Weights of a small transformer language model.
Size: 24 layers, MLP 512 tanh GELU, vocabulary 2048.
Architecture: learned positions, biases, tied embeddings.
Training: a variant of Adam for these matrices, 380M tokens, 5796 steps.
Each number is 500 + 50 x the weight over its row's rms, rounded and kept within 0 to 999. Layers, rows and columns count from 0. Numbers have three digits each. The size before them is the row's rms in percent of the matrix's.

# layer 9 MLP down (transposed), 512x128, rms 0.0313, rows 396-421, columns 0-127
090:476547494478396448468555535519557502465543549397508446417452439517569476547489616520501434470521471560468447584506464571533510454477509508551565539564501485510463394512498449395551499517538575534480542516550526440522479517499553462470458599544533409518444473541458415569490529462500527447478558415432490644571496417466517460458464518511487509444473533547531530548380498514500420568548
090:448470575539480511476530428546519584577601470427500499536479496462577532445566519503512511537491411530463430556576414534498429482472489518456536478494436490579494469494474494517480503502559477578414538431526456520454502460528535454457551422457463642467533473489510498480572526536506431511509464567504511385497467554549459516511340409433442508530475634501502454422503509532503463547594
076:524568489541530477525636584501495605429523496480485515468490453603482496536521557495606477501493421522540464397539475419485418497482553473508557451584544594476410450476492482402476420461406565529431480527539532457439518487470503485460506475504552479435428510482565497483474468515504310492494492490426508505528523467542470428517504451490509547573537491514580564511446546569548530439477
079:637488431518496522466465525471466510525469559502527531465458602458548531570479547506536484478554571477495523458515455443523421388476445536567520618469444534501506394512530512420543481466554448439434477482434535561561448484524488516526530547525427510493398454484512474496561505490506512430567491516604576523499470505533476471521523545665596532432466551474470448459509411611486543535464
098:468558464543428473462493547465549536491509464431495433459471353542527516491494428529531622576457538518555509493520512422550501473493464553479525576474478465455478535422511563405509403573387440475546492492483495448433475663488437575608500581531526414545514516512474467520510422502558457532485509454537488523525560393501562533535509500531577532535486432447468511536479428561534506484510
097:538518452538471470508451476504523422454477528516529493473582593559428466549567516579522458452524582564553486476460444395466471561466425528496535511561421379554554448565499513575536493465474525484390515458497518477511468479516535399473452473511474625422561472485517487442532512477555405477499521490577491389524520565526426579487473388534445480518510471405540563527552536544549534564486
073:512580520444517472529473481435584550422496553550429563553514403572564463505512526552507497584450596623509512560602482549512475472547503523591491463445485499465535442384471536582474525524470509513501502417411467428509466525507491483457505485493503593537452440512492483544530485420510538419446439566513459491453494445387511465392508505520605497532518505428407461516455568526540511572528
084:544484535513567449493460541444460463478562499472325603478472473392483430494473596484530497528489484498557474480528622514445526492466497508524492394456532529524440479494505529520473534513534486490529451589478556514486434538524547465566559487452584484532473535481525514576484408545443579387585586566518497632456438487526532568454563493503504476475484415408487491554445452479494452506556
121:531485399465542402485591463488487506491518550545505545504476564463589503468464508530461430466565479600428496441482508498505550479525552489450454549499536411507585457463532493557573453512525534582492557510577546486510512465586540447474440444517598594405536458485547548533418462495413580571610455488446531476486528508469551525477524520416498491383507547458521529588487433469420525416535
104:524476482585530525443524444500481528539518547507507646502484464540560473518481497570556463636511508486540414535445488455468500495415445508504457490446547484520531505467612490431576497505573487497620478482512543499389518541498503528461534443514537528445458309461542468428501483465490434482501480529536537528514498474488511544572449497468429356585538486496568465441504487524477605455549
081:622461488492510440570583456451525416477521508449488550441517581497527449525547430477480508492559528466494545496456492403524580415566459387499412516529483483593454463531528454451489457521485508643403476387530550549516489514505480525579469423463487469559382538502560544522487478501511504478528450483473454563508510555509638418546502456549515499499520463533489606436478545488540454465521
108:489522540437384439518533467583459521537423472533599466498491457454448574536480471499430500432477484397491439451418383493552451421513524467507441533497541467494550461554505459530502453554555543554471546546547496550501498550476452550497499530548502483499593539451507526532550566539470421472420559503609573451491528583543427576444413568429488505494532565503443538620496561433537456508532
092:457489457421455468471500531453580495486599525541527583486454602472446590441480476458512521411510513439553434473624506584544538500534547471634460451504439528504466422477452452564463457474473532482408531573482522480435585504495533460398494565470529534428543509469537521452533460516451585529562469485504513477512467501474506610601503433541504452556594431558473461456498533499476457499583
141:491454558544529412487499529513524589471523419493480653477392445456504550461445458579513475541460482557576468553562449462492488424425518488562500479468462480386554519550617484498594534473552461497515449480525477556456482549562464460582472507509541484525558534497540450550460443553476532390546453494459434553455427435602477567508507489575504559484558449541454505523568437545505453468547
131:582487403484605507477500488485522419466496530557523372502417492487542424486508496476496521536573496527491504510537529525488431491570546416626563460502535496396543423465493528458461591523438555554477411461495490435493496458506519377552486482501480513497537502486435536415489499556506494499423472506379467608517545552460439458571464485535553503506470510469458575567429515457514621558558
098:585537506554439415473622521565507520477584513499421405482448485497514478520491558464431525486509441554439468513495366596500428522529471487474573442547567560521484486543469478503585527507538500492430535544568488476456546515419521514438577513495428582533426475477477411446454599506451409442564408481424566526554504476449495591517478501465473503476524551524509471610499495528551501447442
127:448474461500462529685494531548527430513504503653600514557450530422509563500554558417571480525340532497420432563491526488517465495436475543498397503549484523496509480506410545539531465428375445463480425633506516536461486419527501469478467545450534500502507515473560431529475514513450511522525523486536573481534490488513415480489472496500519488527489457461557526567497514460561496461522
103:507442533511586425474480599473478480565434532572538463520557536467515504493440456481520424498538561453472583503512613528465585548504535510489478473507485559529504526454554599475550492424481492546488506544532369473480446534517461454544453531585502486492354421504412525463565503461441612488578462381470507487508533433518480601418404503490474539512540505566517553557514526446513444474462
085:552536590561438545439561473488467501530424505440512394452484551551521476558541561520579451484498481537485502368540511452507491542489542568500519532523458453482499441478443447365481524535509476516460518524480445394575452513480547393450487540567571469507416512562397506513463443471524457503540475416554521563476467476420546630555399480539548520534426502533502503473522472467528539610514
082:454467509615541578477499644416436419501478501555427515551600420460469487539508441590439482478510478440532437595535529426498428528465522559506560507500454504492567604509499494584547401493544571503538442475506473547479489472583480542505475465489417540451549441493572510437449449471508438425523540378505518516451470501495524587479500473430530491483589471556506537471479490596531513495488
064:505539448555523455449489602500508585550470568440557555468439472516410506540474553551539437459498494507465527515433505474500445456442471487513362458481518515506433491423499464515528485455541487507458508519450526464691565456389524466412539380471485519443446484482531538453501597452465504510457575494554457584478505534505540442455579582517524511475505523580511558451497520560507431558580
128:465434467468451586551454541496446462587509468649451592510492542523457521495584479440456483486387594404620497521487521446410501478456497506457441442474530601538492582509508501460477488484501495436558564487498477505556531454585412510571581399490564463492529524508451515477520431469526468484500466533560561475450466496493501484531565480581442449503509412495510531500543480531410572503596
097:522487523442435449500527521536470517515432588425549472470512411471447428583554503563525510532614455547499542404466549466578479454529428521405492593515509527475490508562502494509494498442483447489485522407572503429469483421485570554535482515520481516565510420448464524483487502461463574558493498452595524456484429520511632445533463525659519479587445451475517460499598456501505569432536
082:526547494463503492408522462522504486473523516517523573509497386419459450467467507496524531532543454533506473488497482460455491511506591440470597497443505641436467435429551537523539353480538507478385448510519489523466420420612528544426492497500526539565523491489510516492550413533511480535535478474526549480520578494605496422557573365529557520542484578477547452511574586493499495432566
065:532491496463378553411481538469456449568479524418549470461421528504524433521489498494573501492539478487594476507461510515548464483537564508468569479505466364509467475449521544459501389529557561496568563443564450421482578498506415506492484473606483444465423533526485517498551502530539496406544456476390475491580518556547482575463523574571526448406568462519564519432465580551470584527514
122:534484565528549512443536487499462560524460588458487511473546525529541473469441470574510505508549481490439475490509515520524553513442462469548519513477469485571506410482466373552484545559555428487555520367578494570434444547466557450419592474503484486598594584426509479516498521534542439434445438597528511518485513584399587490468469554448520509516463508410442501601611463486524533460450
# layer 9 MLP up, 512x128, rms 0.0702, rows 397-421, columns 0-127
094:475606478540502521476426546399505507505464531528434473491554531505470452588483507436528430421529562557492499504451489473502558486468485530519532506601513496578379429483516603486554492549543440425492424467545492513364521593441391579420503547455527438566546518470447453492529464482493483486460465510478511494515525397464525468464608563455475565509511388511611433511460477511498478535504
081:561486549437477481480552515555554514465500432513528540461484495471550458476447475560418514586506464558474470404502544556474507527403506558483527457501493447495469638553480530566550495510595488575531454462577528499519523534571467448407515448431451581424504471477509424616469514552507520421489512389445412563538462634509442515521511593491482410556445523526504562500487426510558513488534
076:468447542593501503544533557487498593424566494492501527555491521479554469459454398532520495463491459576496445499427500549562444617492537492504502566484570546575420463436456553441465416509466457533496558537511452441451479478570514495499424476568532425483506483453450502461564594417528474451631573514412568516520505516466507439470498441537493515461468513452428450586532565571476458451375
108:534572471556534518472596515586430497576481414542424496489474498475494480460436534448486520540591494480500482537475539527538523526482444535605550436536438474505521472427462492461471546533524552466519448558514485524497461592385597509539490465356526518523479460479473500474555430499476497451537556531513493587519478416462483547484570537425482585428392454494433413545491489471625519544392
093:502486620555532451487428528513543503435533471522449515511505543526548511616530417615477468471475508507510586536525587529481480489517502489520534433626532526480615450549503440616501498514483460523409456511492537545482478457480467467557462475534356506486511579473455514478452539505581545495471419473524386515510628523524490506391526568507496490520571444509448556500435506558548490434550
093:443458545612443422468502485443552477553614574520522394549463536502483454476447496460434486463518479525507456479419458535523450475469478509530472471531455513509520413504384465491525516456495539458589563577465455538561479479463463433424487596411438427481477560473525534451520551502456598518472528473580564545529593553488522396528507557501466571517501527517472549444567572618549477463441
093:528438506637447523462577516533547422444465523508559403425526550558448424480439436473569526493502594435351572523503487559481505479535535471527608568463531527545571458588584526506429509484559470490549471517464532491531543448523548490438449555547499491546478542485481470407486564484515477467414462475427451555526486476426498381520473425501538501518480577537526450492565531571490462478522
131:480534492445534540482493385478581478485477540540517416482528507471373531529456588537522507518544550462525464477474568548584609591553497471513541553619494549456513467551566437505566488507460527450528505517435448456545542509432511457533396571538580425415581442454484556496567504546473535501591490576467475445501576413440516448534491516543465468490476429430446514503540574470427546486473
112:425495477618447488508573542457475446356478537491581451490427507506593477548472413514511389519549496497486521524516556570508454530452522528394501519502455523593576464573519485424468500464478577512503507545504509562483498533426470427498488443419529554429542541505519552511491468470494462467490434485530446522442525537510461414447510479418373556548490382510481608465455505462574553538509
076:426558555539541476506431562503557528450473480439583575487453466435463442512452432536460460509539484512510610522430446482460538610499564472467601443517527514525573509533492438585567451479521535500547494548538546485534499536436506500547455471461474497444504541397524513529450578467552526574514427400474453463406602579539486490463561444440514513575442512418580519458580506515494522606460
084:558479491542523501446544576409482457487517555484519396453451462512509484492517498507510439612531573542556560487494532515518547527442501588469500418486459504537497535358476439412524459511434512503479507454498481541471479410566541481460419462479445546525496438484371500432447458446537604490507478519333581576523445381528557502543585475529550509589498487540520513490521468536463491479491
094:463532494634428548526595414507493498466567480482461562496427483469440446533469534541524575552524508538457504396521502497554498485489533533550498551508546495560514584491424373470427418453580566570485542519545534500503477527453522520514500472483526433393516436452417440496448465521523560482558534480476519618451475453565535471542391603481457542500591544554560501532416521561500467515467
119:518521456527555505494598569557436511381482440494554508422426588495468492447432501479485462383538564544497463512411365556536443517477532523436562478555527482559536536515497586545444529479485496484479514558504531563449523556403466438510508523458437463561546592516477475439472500478508477463558508478448442577464525390610478481482512485438460503493484553537512414574487409535588483495565
129:430509521434532435453519533506487452537571571548502593481511539435557471489517399494483425487575368437519501557469420516523482478407510535453466559552488430650452537535458556466494496549518565511567483461467555559511567473553439512484503555558425512476430545479543531498479537459476520504555404405415486549500514591584490574493431539509461521483493540524532497536400597507551441506495
104:481421507557548439458412554481502608396470466541534451451536592483579532557451493551445490375477535468561603538512547500482553565546556506414423438485550480543548517488534502570456445438448606524450469464441542509448487506387480529498467466471442477473594517492496514433432497566511586481554367513505463541468518450539459484415577462511459466475499552460454493524503529515504543452493
160:537513514508470479492477550564512496524428518549554513470389609432597536505520506492538447524481524531521462545500504518538447534439511504469475471559458550405570466603398547571490409425472424410518502612480514523512486502550493526522467494421564512472540587524478548482438504521486566543533489431536481535481455515563469488466574412496478511552415446394612576572539579457546554477578
091:504530569492517484450459449448458517463520468485520487455479545442617450492533504489551533417512457484578460558487615510490473506527536525460574497447506422545392413590483443536485404503577568479474527452423508530543456511570563553436576524486480505561533540460528480481468594529449526485510587418505512456448565393514511459503558402560479455491448512452568515460597459495457642508507
107:472451479518474492467483530476508581496495514517510481523503574438511534479486443522549476479513479560510464527474470488559546542431458579531491553493519532524480481512557669485471491570481584455435457543507539584428596582489450519414434466548550490447520484461515514411613594438550530501617516577440493411530545472489503458502493487542540537434457621431579381550527470434470460459453
084:504523469445589437460500459524479611531576443454516545438435472460559466534503635476522462568529569616472588446442513551609595458484531516588481495446521538573424443509534507502476472425452402444484462529472550582569550448498461547395420580493548504495503471486475487510535534535412606500492511541469503482540441521491492456542534502567576491485529572447519509503534536454493488459452
096:411497535582415544369456467476497559480436567562654526430492542496522463554450485506442400457607446466519517490500443561494510520438486520498465592523514495575581446458402502507518434442519536402483550598432518487496541559464454451484548498543540471489485486519421485515550466491477527474483564516504432490474563529488470537544554429464485504565562418483592578568531454524487518549539
100:477578502504519421489562549575504514458462483528521467539527534508483491534386550451518478571505522563484477530518379524529463522503457416564598516543526528421544496570439510558533461560492492629447541524436541505472470556510432574478497570500454426490502500495565427499549548484407417490451503491424488602537462510570399471460488457435478506451539493448562472636534540476555483422409
115:523494558495448500504658472466510513449505411574493459512440538509465476518414489435453490519575495525523464495456485522593562538533534536573479597390433573509466434515428524464548535417513505567518508508570555468437551537485549487548389434523491517447552510488477451532550384390494503463639509440441485500521466458495396469529496409467487540501418482523525484568524529532539481549503
081:446381488529482520521580567504413461591486464512439543505425628506559521467513546536520495463500476391517575390509468528489521535536440587495548464524554497495503558575494576488506566514461537446478496576451557453487484603499375547546559495532512526495500467479505422567496579496483510556511513416456459455499524415475472521455512543551469523563597583510517584475469443489463582509599
078:529611574482482488404488521498500546478459462565568410487456442522489539600500549419482502511516504540423482492476486540540515536433461431538525505540527597442526482464471469545535546461570604526412513511489547530574418421443585474571553452407485506497447575563467448522452578485504519447537521599416478537489572446567456521514535513526386420535364510517511443458492499514511498520510
093:439548484542527508493444397496561445543498554579548441463377409510434514485517555458546495474525466519500459451492437515448526497540474513412470431524476531552560539513493485470497476517424533482509487563446507438596588488524452499545463535441580546367492465509478445538533552405516485453576535498465492429530542495552401572602521523459518441491512525571526552447395532592410565570489